config = dict(
    n_layer=8,
    d_mlp=576,
    norm_eps=1e-05,
    rope_fraction=0.5,
    qk_norm=False,
    attn_scale=0.177,
    tie_embeddings=False,
    init='uniform',
    init_std_o=0.0437,
    grad_clip=1.0,
    schedule='wsd',
    batch_tokens=8192,
    seq_len=512,
    steps=11323,
    dataset='wikipedia_en',
)
Each number is 128 + 24 x the weight over its row's rms, rounded and kept within 0 to 255. Layers, rows and columns count from 0. Numbers have three digits each. The size before them is the row's rms in percent of the matrix's.

# layer 2 MLP gate, 576x224, rms 0.0503, rows 387-511, columns 0-111
101:081153124183124158189125121123117086163115110155109115130114132121156125115128109117122120069079129100138134126126116140127146126146139108119094131162137156085088147165114151153089116160126152105106139118137118094133118142143095099141078100172104122082107145127111165133147114066078078110099146117126121140171162111158171085121123147139
097:139111118073068155145137155152125111165185117145095121155105144118117115121153081149142159158148098142080143133109123146111151105143136103168175153142131135124121132105131105133179105116135139149122152161127148118140137108101102087094133124127107138111168140148119108102141151083168146143146166101128131109140117123098130131148142127162
098:141154111114061129121093159158085136149107156163136135105159106159105123121099135072087137112132101140129084093085124125074112095132150104123079135131139115140137102099116135114105117110147148123144104139087115103134173167092146114131119117109132145131101116168092124067127124144121160132186085124104140130155174111080115149129116119139
100:143134167155141153154131096127098152123123094136130102140115137127148129154144102134147180097140129111107136089124124127170130136174125106143145147130195112114108135138112106175127167086118123154118144116150098138099127086153145070126142120096155114166129152137120157119098106074109129151157165144149137077127133111127168134091107118114
097:127128122100098140123134157144078106113119122084166127143181135156143130128115114101162124115160149134119143143085131127103151122131132148145089158089111174096114132113117106150143117173125091175145091155109135085110147151106094147109152116112101085101185098104088145158097114158097066108160089143144099098126136125093108120161092137160
102:167142137096105153085121099133134145120102134131144120184190137132110076150115150101135097133086212121120148126130134124180139142116120113139150096168164166130123152167161107090114123135123117135109143125143049150132132156107109151126157130146104132149120086133151141130147164176144179117160124139108150136117146154156133127150125132129
095:124122132102106127120127077145133094143142135147149128118149105070160146118096131132135108141124134137138147094137162126188158163098149130093160167102096133145089093125129137155172102098107167157152160119141128142103137154125124147123125107163097104154132143127106112132131136103088122103135111127130104139092120125158086173153130099125
093:152123087094112139119135137201141109190136129124150139115132148103123120094149173142142135109119094115179152144149148190138131150112116152129124170125125100113187128122089103138113158154166127111134104146133144126199095103080142092112109122094107127104121144144108141115095133102123108099120129227125142122106153180104114090130137133129
100:125110154116106116143095131071096140157166083150113146089163150160123109126121153141098137166159105117122161179139133149108164138163142143114138138094135150164100098184132119161126147172136132108127142143147123149119151142131107100139131121114090121187123077112118162111128124120109126168125119092095127107070163100109140130094109124091
103:129166138131123121098118130196153072126136100095150130124114162147102149158153130134113145143154142119132137146141115117132088135153134084156149082121144159093134149103176072144151142153140111151107103123080157120145131099116112098137115096155133110116150128122132113144113124101124137084098170133138143140094120128159116106170127114109
098:136135116143085153129110173135195144090122147140120161133126106126117104125113138166132123154122155134098116145174150134139150124070156171144125152122126155167142140120106153145136112115133096123087193099159065118098177150173162114122119110106114135111111102066109152147141133125170175140137128121130110139107151122115129135181116143157
101:136140069067114124081112147132118136129133123128097140167144138134147101157090124146092123091160131145079131115161100149117152189146132132115115097129161168151109136148156149093171138102133164128108141118138094113156095192108081116143149125097100111144172154121121095120137106119148134148130104120110137135121147108123128089133149132129
097:128139094105132103146147072142139132125127116118125067113098114145112150097091107109113159140095112123071149121150178151082166135107173102142140148158116141111121127078133122113123098117112132124137140125122105136098096114064126097126075083121127142118132100165147143129107112125138114123100119139120085139112183102175117136153147114166
092:132098116138146146119113104108104162172098155121130136149132115151110147171105149141114129083125124147169125115178138162153106104128098110120137166162107151107124196145141105108093153117132110110141103101123124111108118148097118133118099135116104151096102127128167104172088081139136129131179112132149130146099107103125150112150101132149
096:122141128124102163143114119122147139139089143128122147136127122108155100135146115120134128107097103132139134095117160084156125125140091127146167162145139101107157133129134120114113129164133172139120149146123082159149101117099096153153171139118127131133153150117134149124168183105116145138119116120144099118087102133162132091156164176141
108:134172111134110123140132107131153149151121103071160199179141109169102144105100137106107102123148102103119115096102100146110136136140170150181114161116138136133109133116135109141142125154119098159154146114061125156132114110161163124127138106119167159136170139121063086120141136102129133100093150088146099163135145128123116131120145187128
102:116133137143140171142142116107103088125126107110125095161120137107120121103148126160140157176132160114123149165117109121099128117126171150161130095127095161105161120128120164118142158154104136142106114165147135143143166095086154129177127146112093141124116114103135198079112106149134106115141137157123125148104110110102162150128156119119
096:129143108117095111132129145133142146138133129117135101121129138097189142139149125154138158142143169082142110138173127172164139109118119132137098122094144141086130126163126185144168140128135153100118130139106131110146096120126157168165154141126123140164117102120111169157130101118147140122158151130094160157098117143118093132145136072115
101:181131116126125144088133148113099161097124190149087115142144133147095160124093102133121116079169133095121090097142097144126132146123136078143138119160158136122144095142127130144137113152193104115126140174091143095100162133116106152169133143109118140115159119100142090150119119134107070131126141128104144136150116141148104093147141111146
115:169154138131110130110134170137090121152137124134086137109108127108146131143168116122119133154160128120112151129132135152111100156121125119126120189102080151074107123117142161084130097094105145135105130117140156101139131114148101124126128139161119137178119143141127146106127160083143129176113107117137128124165141134104152116161123100099
103:132155189136172134173146098119156113162120123141134187143162147136106116123130121075131116161139121104085115151164135157126106091149097140115076154094125129125115118163201157127130129105130110090134119145121139112077137158151143153087108168129113127135153108150140144126128165118102119116142166115115134151134152157155147134150085136142
105:110111132138099140152141137149072123160117147158116125129136108121102185146108126093117124148165140142130110120094123178127194092145145141106103127134150146117127112118128150123103140169114153128130129130161145116111106152143120136111105135190117133136115098157133107149124100108115133077137136156079110087162139139088102128124101149113
094:126101169146123157123138119149134107126095158129145167108122105102099114115161133129119127157131131092120131148116124088155125117101130147147124094098118122160109132164121117116117096148064138145133115125134141088131114151136107070107131122142142142130107158122073124166139149110092104076139122108159135168114112162149130110097121144131
105:134105105126153130106154117148137145136109136125132089140117126129099098129115154126145088116182135145125117138140156148107128092138129145111093145167123119152160102130127106157157170105098125116078104092081156106139108146152166140178122158125109112136131162134134179111127125146132143092143120124082117154120117159161133130159147144152
099:135098128123108184132149131140092153104136122120144121086166137126111156121115136122168156163107132098142100150172119141130158133086119122127123135102113098171174112121078141123114139115078114083188116145103125163168151101126100133118125088163132136140120097140087106129150163114122135153107134165165136144153120072121174146151153101125
095:148126127125179116102144166142120096148160142125108169146182157106147159123104121159104147132162133150102129116126152127126118156155124118146130140134150137113106133120161153139118124147081133150133148145146117137131125159105107126138126149187127160140165172135117097117158113137164165103119128096134146137115116142150137106156083136138
102:159139145093107122152132124112142109127109098160160088116135181070148154106148066129125134153120101098143141152154098105099112109182139168126102147123094144146089145115151145135099136135142104132104094130143138138099064137146117166109133125125099124168133156163123134128135142073101094161113095087088154124141145130100130131119178084178
098:107120129115111098133158142127112129098182122146136153153139130094145168131148118149139122165122141133147137162155094091109104125114175144104089151120126125092131073123152124124112141173154169127149166109121126110101124109139111117142123132156098150180130171132136126103146127099118139145079106127107135162113128179148112101106144125169
108:102172111080122121124140125143148132128100125113101124119063114125139173135143120122115092164147130141102105043138098105152094115125140155110114150155163140192105121141132102105120133140129122089135083174147119141112122144130147137132149176164133107127110147110154112156122159154175118148104134133128135148088120151148138165102144177153
098:102103115103089087119115115127135133124131112089162151141091152143105152100168114152055117106169141098122178122100145127123165136158118135095124135103122145145077117098151157120151081104139112115097171121091114088153110156195135123097138134127132120141142121137162164086082111108108127150139144158146140134106149120134126105123116093121
100:126174158137134111096152069142099116162129093139165162123153117143170149125116112135119117114117094130134064139118140112119128104147127127105106067158087119134121142115142103139141133128149118099162190121100198112137107154153124135157131143116123136098147134113155151118118103083151126128112105130100120111124122122093132090132135160105
108:144110118102188131122117075115157140119151145098115116142117155143114129128135139128148100149103127088151126160118113086098118102103064158156172112124121148105105103136112102150103123102162135120123147090148164130137137126071119118145149139111118087170122157144089103150125165138129127114143125119113168152159139139118150140116153093187
093:127141140172133129109154119120137154118142162107139149128102137153106143111150103099113167126143142164158118094141105206106127122122147151159192103134115145074155117143112118156138130127137154070119139108151149100125143161148129085127080106162064141111167138095129090132141101149137091118117097132134157139135104130105122126167144146161
101:149123106114141111124135102158142166158107107167117129159113110147174132144101108162111119141115123100121128127148141152180119101109112127154158180149169161124155111139135120118148140133187131121122126134100147076126128169155055129141101094140136131111144129079119151103113140118147158135114096125159111121149079135120127116135125111111
102:112138128148099107114107109140144119112153166083104137098147119165096167160139136114129129118089132152115158094141121153101144152195134117125159111111131142147156140148126143121159105089138135118145135106117147136107072139123160118132148128128111134077136110098077128103073134182122157072132119155119118122131119147147130121128127110113
096:141167123078130168146188148122134123115106121117127126111152138119129135112138097098105115109130104158123114147131116155166108146140145100102164132130069077152124070124104167139143114112136118116140146101131164158100131121122134153141116118130156166153112124143105149153064122133059124108148142137108155129129121118133132104135109096148
099:131144103152141150065144159099124116102156111168103146117092127117127140110154152197125165084136110124121139155087150109131085125113138203086133112138118111092149111089101075139100096137125103141157121134123171127164162158121115093136095105140107100130154168118160139103124151113129119113135122111102115091117105123117115113172085142140
097:146180139117124101130153131131149144139120090123154114094125128148166144135155148124098111116150151115175134082164128098161113151123157155137135124115100141108153141114102133143112129092117128169107148099112139108105115120111117135168108107089164142101132151116109098140127167112152106117191159072157113116144144171137107132092130178138
104:130121149148115118116088114089166143128129079168143141100134122106138164134123172087111118158107070132115153132133070101150108119138091089124161132153131116129113100171128137156076108147143105142125150155105150109134108135134112147094147166137119078095108174165136110127172109139093134128159110150111098117159124114130149123124130174090
100:167151143116117100129166127101096144121144119164093137138145099126144127136144154104142137161118151139111145116152170140145109099194173069160124181142135099170159087159141086148125119148141125144132140144139144124122108131148156146178138112129112143105113152145150099127102145139149158076147103120137141113106079133128111149136122174132
104:157120134147113105132124093087101097148118109146128101120101114126132150120140102157130182138136161147139170140090099131115124109140126177138099124121110111155100124119106132151148152138121150090154149141126106129130108091127170099157136132074151111105147146093147148108120122137114105145108109143165079099141120179086163148118163126135
094:147126153124112148113117125138150144165095178153106127126129147109159105102116181133111150091134133143120092125134121159164124138136095170151151121118145143088119115186114127122201121136159078135155129160107123123135112146124135142107157126078147135090131143126110128140113068098108108134110142142163137112150188090109137119102144146087
097:153079082151153110122082112082112110123117137116121125135164167195170113128128146133180114167153096125091156109150141104179127116134097126109133096108125110122128104164110103136148107165133137133119139184094156082121116188133171133154089147115133141120114135109154149113117078115130152120120151101094133171135157143119133146140099111151
107:117143164114175111114126101103085110138122160103142117117109131134123120157137140109120117159097118159161143133143123119172130166144169127085171154139121145136138135149105120138146147124111115103095104073130147134161137077154094114124117199126169136106112119155122102130130087127091146130167121124142154112137151143157114124178115190117
101:117116081104116152110121105169120151139137117098097142125149141142094150111183130100123118093103128132137126109108147121087106146158126086128113137111132090128132158098120126144111128096123111165135118114148143165182155135158149098111055103119178131136156159130114110150099141109127089175161173133151141070143165117087141146150149134098
104:140133107121104126127107144095129115133142130113112173148131140103128167111092108106144131125165102119117131128063125114160167121122138096107135122122147105144114142160127077133140147144157115111109126149155131107140128127146134119128129116164145167135117148113112134154093088154108104107145171108102159163141149168121132139146144149106
104:079148100156086116100080148065136089149093129109121103134159103153155121111125097120102135114139090130122112131135129100130110110109149128147089137140140126150121108104122137105145164119138125164107126126135113151117104114136064167144139102099130116132140103106125129141173141119109106093123140093126106156104171138171116123080134098144
103:146093134147138111093127153096119084148093102122092094120138158103134133121180095122128133137152082131128102107140096126133151142140145122152121136085106122152110116098135180125109104117103136161087095150131173139147146103113121121140113122176116106133112119143108147138156151117118097097162141136121135102120116069129138136145110174122
104:158114112141091150108134164086135111127116131130104116118145135149197160153116105100094107162114126105146134134157104131150108147134128138110110154153090124122133116090135143139145157141145123131173144155113093139107145094133183140132146079157119086153133137130101086134129122132109135172100154110154092123148094115115135101124125133118
096:116123158116107113119099114119139133142136165157146121074143105099116173132126073105098164147143134084122111148138119098120141135144151137103132125161081172132180160122129152121139120168127115153124104121116082106159127129084126143110151135120147103127132086158108114168130124107140123105164119098091145122146078152154092113122138167148
100:121126090115170122082120123112087131123164149130119121173099167138143124180158154110161125120120105124137135101154145150137160145164144115137122129137128095138138112099145154173081111154089115120140097147168121106145117130087168132131105110155116114126111146108097172175083123150089123137149159112125130143152159098151145117133132159154
104:154108114167114190140107162129150142147111114125113117154132109137105133118126139136106137129173184123125111144092173118053161120121098128164132155117097163080125124125118100143082167132093138118097138121131137131146183131127120100137102124139128123132118119154097113155143153160138145126137142145112121124159168153100127110099149163066
100:160122165179107118094145170152112163143126142129130085136143147159122128162148105117135161119113154087122130137132093075101128167095106136139158148079100133121137156141136147129132147155139097150146118172117154154135160178093153159087102100121141088087116111157124158102089136095121148142150127138118112127132167101128154120165123114178
105:134096101082187136074126150126181157163074150108151136126111124098101134168116159118107146153083097121131123141117160094080118103122151136134169149147104164123086077112116142143130119147114116154163164124137146164142103128098126145128101160130137123104161114155148059126139119126178112145167139116151080104182142134129115090103157110113
096:138109147183102134165122123167147153168123093156087132139140122109097142131093107133152126147100130151128133137147143181108102123095127118133136140109123175122134125125126135120123144127144115055112140159137118132080151127115129108107121130114153141103086104148143139099110101104117162112150133122126099125062124129101132083099154141161
099:153125138098109131159128133116166111127108128134163105176128116102096124086088135119125158093128147102100100115135151163123115132135170125107129099090129135089078135108153140071145115163167151153141113124108146125144090133144140141187116145126125111148150158140151143127161121131160062145129097116137163140100097124125142155167146141104
101:125143119176105121118136143115111129116155142108131119169114080139120127131161112115157127146176127128102086149166126134109124138129110096134082110117107138149118122159153125164109123135160144165169158115134143140135100133142114099113123099096143164121070179105153117157147129119175117133114136133080142150165132122132086100141146165128
098:110131169093152094092097109126115098121157070130102171179157129078130125144128150128149109103137139107126128126102130098100106146119130141167107155147121129133091115135145181082131106135090116153124174125147130113141107108155128097130164099142120127105120158167152116133108129132149107087120105132155156114117093145131135107144136101099
099:115152153134129139111097083097152132122120150130164118141110118142139118161103143114156135125106136125108092159098102135162145128119130116146177115139142139118155162141152145131117105134163165120115116140141131116131102178090083095163111090139110144092148128113146122170128090118147153121124132164145129117111128152099159138167068068111
097:158142158153124144131127147122145126119151127060146109147154087113083120123124185147156134102166116110110140101124170097148129174159155107126120109142135094077167171132129153080114131144117120133099113118127115123144139129111123124107145155109091089165125160136132085136133118144137121144116087166167109195121118117117093148114109159149
104:144120094144136121140143139107112144117094146122154078125093098133150127119127111151089110104107130135131147140125105099106148137129100113180136117140123118134115134145138127192158157151131125092109150123166091148125113147143146182132102168193105092121135132189076113156164145137123159094092155106124106121166124110104131088119128076097
101:120162166160067109098086150182142155131128109124184152106141136179121152153135179173089143129118098098148109144121136120130140121143173123148122103099134127149140157151139121081149111130114177119100096153143134130128129159130107115166128163153160162130125126130114110135136108146145180094126115183116109093142121145084163127157135116134
095:112124123170101103116126089163118140102153124119158133145105090137134126123174087137097080130170148122184076052072118112151144157123088074154095135113153142123128119124173106145129142138114167107159155150118146104109142146134159122146118105134099119141118102125124134130097132111111143148119127119117133126108151116118122158183121107117
105:133079136113118116087100113171088163114090114114123122125142145097108092119074134143122134131159148140144092130105116137133128169104142094141073120106101146152132160141130127147106113098139130132130152117113116183127119101155156127154130112152160092087129152119144115166120141136124121143134107138147148101138158121146140173126137091153
098:162130146115109151122134134114130126104084149135121155100185127102111146133101132171114102108152115079147107102083125089141115151118174121115139122077091135162121081121120144114170124086121151164155156092116088159127127163165092150132070097132117114114138140120079118155121137125110092142116115109143122168159127151090128151111105121143
102:135093133142142138119159128132177157121087117113123137122159197046125139114151089115103156116102107170154130127135145176176148067113149110115139091128138165148126122107139146118132173107156148133136111105150157143119140134093146143101122151110171150122122153137145151140122131117120162147121122127125126140159111168180129124138127120129
102:132117135133177098095082111128100131122132115140106104136119135131148148141116136148145123181130106121157150175095129144123127089106127165151122145137131135093129112150106144130140079086147124142109124131115127126102174093151128119125153107145102131138127137161116118136143147096139120153148125140129184123140155127118143151122113087107
105:146148137182136118133112109160154082149135163153175112159174136164146124123164145113121090157173137177142107129074120120128133130153127132101157112122115100104091142120145124138087119119120100095117155143157136136188088160134133131137088114130088112090141126109101147151117147147091123136112159114132153127088172134132100148131112117106
099:158117139138139082128124143085105108156104127100095146106126136151142102169098089159103160155196142205118121172175136133120117121145114119083083163147147180135092111105130111139123179107158091112141136166145118165153137132135134100123126126154103123129150113146120134118102128112106131116127102102110108089158130169115115142115136173136
111:120060115127110118107109102149159149155093136115069152151180151167141115141143111148096145159119122152139102134091148115114096121150126137133177161140142094152096132122136114128129135136081117104132138119087092124099129139126094136158141152149163121130091150162142160111111145126181154102121097088145124102080141121134164116152133142138
099:128132127131108146166096162138124122130091141102116115130112116093133160162179117157162093171144125097144082133127109188135144112132143182160119124144119123100118098117161112129154167136118126146159160144101123103090158151106130145113123101156134155075115124172104094177166163103134153135133085101116093137161113134119101127118135196114
100:142118142116130101112153105151118119182138161109105109106135141130121072131125142125075137092168102139152136084131158112101096120137127158121163114124151145113110140128118102128153111165154182165168126118125115154117157156125111139128075146128127120123093146174135118134157110107118086097121124076136150119101103103146144153148115166082
094:093082117146116154139142137165115136101164147147145116104128081167096106151099113128113148072082163140147089148130113185109137137147102124150139116113101120122134184112127109086167125127140097089129150129117097144119137165154119106159134118144136144108112162123086152114127116144141167116136153114133120147152087164094158172128121143139
096:094147122109050132121141148159140155126128189099159132159046109127130098173128120138140156107163153101164142117117130158135120077142106129135140166120169138083156138110122115144123107137117142113150131126112110131147114104108142115133143100123152102124112103136120209092185130108128141150107104114136155127165110086110154116117133146138
098:145116101088162145140106137150127116108089163135142115132113087141109140099098109137116112103105109126100077099129132157124142163076119108162142108098122115148166137181108116110119106127146133109150092155170143127111110106186070184181151113118116141128133142143118128108084137099088126097136134134150184110171103141144175150123130155113
100:154136119125128145132091164145117161112151114142139140125136118152167130113182125124106094182159163163154168156121154132122141117104113165111139078131151127096132142146138167173121135101112147125116148132129153098147146168080162135106117105137108105181150150185158150143111129146161110103164148111123124108126124116127125111085155138099
099:145087099114130139138078131113152099151153132108153160146092136142088109155135113157116112137136153146154089138107172110116104153111095062122117134127121117132131125088144092131137106146126116133098126117139169139169071144108160115136125103115138171135147145184161129093102132126100136148150104151143071137087102144132122116094132143108
103:075144130138153100114097130124086126142140148129172174131140115080114096125138129089125130123137145164120135144113133100149099126155131134135123117175187099171124133134144128119077122097150127095151078161106120124147103130147124130124133094172074138146133107156150126117160081143170082113151112098178134095155106147129096098126143128128
102:111094112088089112113129117071141104168123118091111178111120093166166119168156114141151107138137163135135151140151135110129064118098161127121092161140113136126111142147122106120137149142138095103136148139146127187138135114114111081158134136147146111121161149111130089136090134136094133090109088143144170106106089139126138087089190118109
093:098169117134155135147106126146152145123107130161158170114138126135137131149136165138139123129104119138102093140138110129117141086125104169136147136161100110089170161098154146167116125164142114109121139139148131104086176172137161107109109119131168140160143162130172126123099130137111133122135147184169174135122139109124115143134093123128
100:151122162111106127113130170166123125165109136159147128127074142160139073158158101093139139099082107122093126159149070147096104138126158104141155087150159115060144127115140147149105109111148153108129104154152108087114137129136129132139135144124094144125119106134137117151120061114098151134134107127130119164132111159092112102127135128129
100:105130136142169146094105110088099139124147122166154104133139136162165156110090101175128166141161138122102053144130130131151158117108129147095158105125124101091135122092145180140122097135111154122144167111167121160123126142175128124147133126103111104136145158115139155161088145157106165119137134082114096140117122119146137108129141095142
093:122135120140126140135124114156115101111174120052134143180100077143148117124114112129124115078124127126121129156114116120141139103119104124131123154142122161125152157165148177087096125110136121163125104100120154128131123111116106138179144111182135128126134159116161143148129134144079078120168122132161113091112143119145146169109113132168
098:105165139134128135140093121087151149182108128137107148142140109136109136106127105122126151157114079117093095141141156147187089137133110144099111156109140096113126118110077134113122110105166138124125147144113124090141176098115144097139112114116102131166160151121136113133128151169113120165114139138162141141149115109116099129097171137113
103:156118137113119137109114111095179115159119127139147187112125132161094104159149141141083134145117101104154103124091097131154142157135108134124110108146135113115126126179137068116160168099114160129104110132133144143127100115142120135116113076126158102117119141132147139187096132092134130147131179131142084143130177150160135154140100120094
095:105170155126088096129166164106127135141101156120166147117113166143111118130134113119127133154145110067122153128098143158155074118154100102095118128110096101119116166141132073151133087156120087116086145124107137097144131120148149168102124110165147140140122103127104116101105163148117123076146128083129163118170174132107107146143124166137
106:139060117126087123098110125161109148108092103163141125103083187120136103125128112136131148124149114111140128115099117124143095078143137141179138165108142152118141122167115147142126136127113134151104153133087116098108145118133173116160124196157079183100132129134110147123161129096128115129125120181107144122130102105125132148136112130152
096:111153090082107138121112174123131159141147117104130096124081120176107113092104115106100125091167133091142104114151116129114132088107162145120115139161120144096127123146117147126126134120118130110150124133146078107107145143133148133122124164114130064139137155096079158113125156127131119083120111129153117095131104116093170069100106106120
098:127159140136094123137132109097158133110140091125161150166167139094108122177103085157148127118082143085143136125088167141114105095168167118115111139148121099138126122067140133156129108165107119153080119126131148107085177074128111116141144129174124142152136097159122178129149141128158175126096111118125111140116100127132153162148150138192
105:127125164123115111127156165108141107107177115111116161126121139125126128118140122113141123134088145145128121118113130138169105167174103159165189137085160130106144093120137118076133096185151172162110124083142152093098127131117129145138110132127113154124110119187137131135131138145142173144123108104156146158150161169145149116135138140136
103:158142161124128106144059130142139157151117181161122115135162172099141086119127135108165140107136100150087072153106120121162119132133133121097106140116132150155127099131114158153193138160093105103131128111147132120095161135142145093131115157075092128131157122116128138142142115182113170157112127123132100134130100153130131089141134129150
091:125148060133138095133174072132113103160151143154133109157080133108113102166129163113156125137104131149108098173107137128148128064110117076094148167140132160126125177114115179130087143106085118133148129158115165160124139156116160120127129075123111155111118107133068133152117142133120093153089139117118161120152121129152129163093091124133
110:106062141132110141139156095078140101154121103123118149096120089157110139131116100130098110158135125158078123142079108121128111144135151121168082097161157193163125169149130124147128092128081127157126131157078121176132124140173080140113119114088112107104120119140115118135145196126145088096080145112126125126121110139098161122112135134154
100:139098100104128106113141115138139120115141166113120099114141136105106132112091068153100178154085169156123169121134152106138106148137168078166111130080140155079111110102165128100143127136152084172120158142148151152099124112088153112093112106104124120131111105105112106117141106107107103103156128105134106118098125091128152099086148189077
100:154102131144132111151142132185168097131154132149150134168097154117178144154123124126105107125146091175140135184076120136173129128092157113112116112097121115090158123139146132106161128130108107146097151107107125088128127137103123133131103142117116087146115163122140104065096130130143148122116109114094119127161091131130154111156175100089
098:128151112147096127123139109165157104147122113131189100137141112124124114132097121190120101149169136136143138131159109133146141157128149108123088122142123126103132120138135127129158105087059098168128089091162151133116161105171178149147165147158124102161140138096158122119171130130102147113131151097118106107152138126074145109129121145172
102:102117081115118142131079150146120152136111156152129112112129097134066095159115112100096152082160137103116087115089156172166147091112085158130141096100106117152131113121145147141097123165139108115121098106101132120144089124130137159110159063088053132126084142106090101162131131115110105126100142133096077121121131124133115143134108145129
102:144161137121087138148140146147122117109141117072119094094125086099110113133141138149172111101157133114100134146086182172138118109143121128120113147140122129127147071091158117144093114118161152161137167143085127124107138105130074116114139169124123157129146134147143117083098102143123144123064108079156143146099111172175161137107069118134
107:090086086108105118163109090137118099134130127147115118122154132126089131076140157122151150128169143128119123186116147147132132130115121133115117143122169126112061146159150158110104124141130132142128182189115128130176103151112126133143124112126108135161109139095126105146102140135147147140137113078116160154154102094132160105077174131108
104:148102110114128090098130149106130150138141147136149143106106133144146126148174145090086083129136124180129131147130146132102130153105123056094084118147087160100144088147154129137111141139108131152121142143129154102139118164112138129115054114112131096112102153137114148140145116087118132137146126147119102095159167152143099107106146139135
102:085129125165141126121102130108161102142136150113093136124127127144117137152162120112168162189143125106143114180133161122105120153158136110131126116136059120113145106110151124142145124112124119181127118174136086139103101098107117136139116139102144153143142154167171163109157166131140083133163168121151130138146124138157128062161114201136
101:126151092182095109103171116118146132127165150104143118115104127143151108159094159146138139161120105157138144136110090167133140134150102126145083106127125133076057120096112113147170126161156128126117123176129137113145129101133104130108121086105085112131092126121136148131096094137138123125105121119147133116137165133105147140108178180131
105:078141139133171112108098113135148124118144098090127144166158178130100146144132114147112129107104173090134097104177158144154185155132120155095125115107148108138148145123174145175091123111091089104124138141137155126113099112079148122204157098155139162123123137126139142128160168098142136156121150125140151079183160087157154128143125159104
097:141108128129112131117136102104120111078147130092149115153179154129142135114129159134119108135097121117088188107158130150123105115091155140126104133094129117118122116142097116089098081118109118089115108161131121125138124104145149091156141093092115127091156145082163110103128106122107152155094136087122100141115098119082112123085150083118
103:155107177132161097120150131129111095137132152135186111130143168086151108141120122163124091105155149169157129116150144129097141124131130141120142098127130131073134129135110093149119106088125156112145101117114143126125101103136163141092142132158104121126176157152148089100101191150121172137103111072115109134166161112127173129113142137098
096:138136165139165156183090111154139141139091171132122145068114114142135113148141116139148107150099102119145150135167133133148124109181085141138101144110174138152147135159117136099136101125148107125129110151177148092140123141156110117111100090150138070130140165150143134106082127106144113132109157124157140109060114161109103105080110143120
104:136118130101143168137192102109135130118160098147114158135169106145141169140142099145124169155131139132113123064121146152148096159105185120104110104087126137093115120120129151105144131138113145134101162125051121131133159103142162061136099105108119159168135123165130133120159116124124124149114151111124154104121168093152102140163098138100
101:112117145104170124150128139077114189140120149102108099103140103142168141137138116109104154119117170145122151119128145149123112120130095099137171111140162100142136123137128134168119141037146091157157114176159086091150089119130125108158172134148112138130148136098124121180101112132149134102175139122129109136141102101153161138139126174117
097:130132122139119135127134110142142102152108141143131124121150153170149110100166126120110086108136149124146170139094103149150130171092155111153104100151135119112154102159157134128127148113096128121067101121110143121119092139124141132127157126098140096116103115145139151130148082080119170132132166130125081133089112134111161128124136088138
095:128143109131131090150143095127110146131133155093139178113130110124193120117120145094170093120083086097170163118159148129119112123092169154141153149102118122126166172127096120106117150134121111131131140140142116171115105114069162122156141138133124149110107167152115122127161086120152142106119143096090126119115137113133141101129143130112
098:155096115111140097115156155160084131096114157109132078127133148147113104112129154159128113159131164126122150123106147162094133150108152104107084105140141142179155109096098135119134151149149115154060134136100163143126095119152120087123154105131132121096102124144140136131132158118090127121136127129126123103102151144125132144135096137104
104:152164121080124153081140133107100141156100085120126091144154126100131138138150085113109131155141152190125091140160115114124110060123106099126111166112125129109156102122120167121057142110102134133146116101063114136091150128099117150122109122115129100119120107152133161138150138146146138124122119103118139128129099171130124146112146166138
097:145142128119119160142121169166086142118095093145111164075113118118099122093071111130136063093126100140107129154111159177138144091107139124161104096126105142142085122120115083143131124143145113152166093133128140148129112142144099102118094150129131108165131132144107103157106130098119116153151105145119097161151115138135080152117096148154
095:093144121165133110132097098123130127133120136102132157134122141136133121099136110149121161124075145099161141156129130172135142129158116121132146112108142080124121120136113134126071139142134126153104145125124096172114119139110131114184100121108140084151146162163147158086082119103139142175157143137167166114118136109134147110160134110134
092:125106147124129150146153115128140161076086122154189135148141126149139109130179126132143178126138148103115124123115171158100155147181120117089159174127126131136146126100112118117079158152147138134114112133110118133090055141124126131124107131189159152099157133142114144124089099104174104106152146112170155098132109104102154131151077086173
106:138103125133118103108109131162131112130090152128136142144142127134083156107139145142128173111145149140135128098102132095123155119116095144147131128117114168121157143140111119135139160141136117150117169174134110116140133165186107150156137127151149132106136135125148093105099150126127094157087142136118143089129137142145152147140108140170
099:149161117136112149164153131196112120137183113135164106138131144130135074126112130140129117140095121136125112146136090134139086163102141123168141150179120158140105128113163118097131096153112153144102154128182109126112151135099104126106111111127110116135108142185137159152133128082128089123141124098157150147137106132123152165132106115125
103:131136103104149144094097184149087172148126117107096121078102107182171140106172124130111155110105103150101068176105117149088094160153146125102176104117122144105138090097079148116098127129114115100129130123150089145143117120170131118134146105151139116164166140137143113110115128110139133144134134111104094107146138095122161126173116114119
102:134104116137113079155093146142113121138188117170086106138166121104152140120093143158151114117103136149115103099125159107122115157135126091116104106143141127150151128164154158163179079116108140136132134103112115137137133118151132108095112113091132196117124156090124134140137090109132116073141125126102118123157155113115129097061104114135
106:121108123088157140122178114161130146125138110092141119141155136172174151115121131091113128139133169109119149154136129127131111127151128141118088117126124094116131150113122093134101116079105143103099125126133130136106124137112129122132129116162156092104115146128104122174133170110088062185177082115138124126148098104137160089103130145118
097:112108136117150142107120093142110132113114124121101127097098159125117159116129147137132134148129178119123133166150133101112091087150108063118110143059162117082137146120134136128115115079108139098138091177122139128090147163173112123119109131121181098139163150086127164146126136148117132101151124136143135095087134162126133140127108167150
098:125143105105200128131171141142135126085108142081159150179158146138185147127111161172143144190104067142144099113108088123118096186104094116110131139155145140098109134143151128137127108130146141151111140128140136101131148109107115154166144128135106153143158099129116143117165146084128110147098131114078161090150126124104120133093145129128
099:151149118126141120179104152095094136112137131127144130097112114120112130092165155124106117121152137140131114105138105077123106157103119120164142111140133131088150128141131117103121113125106102112181130120120115108125086119143148167133144141189108098069141155180117129122121117127151147103128192123172102144150107146173127132108146127136
104:069124149141148162151130102129095066133168098128140144112111101092094114151153136122130170099146115115143135118123125130123148150175088141119163104126149127132126175124109123138152140145111105124145140126129168097147153130113110060137133110146108131141151146121142123124145123104093142137106128162167123151116150137131104142142094110141
102:116131159148121137105123132189149137098166080137161122129072120104096120115105138153087108123087168104116153092115134068100080117143120118129140139098142117142104138124141161138135151121156156117173131114130104112114124101134161103134127088111093136118111104165120066136158158136109129119132133120128147146100121150141123079136126105128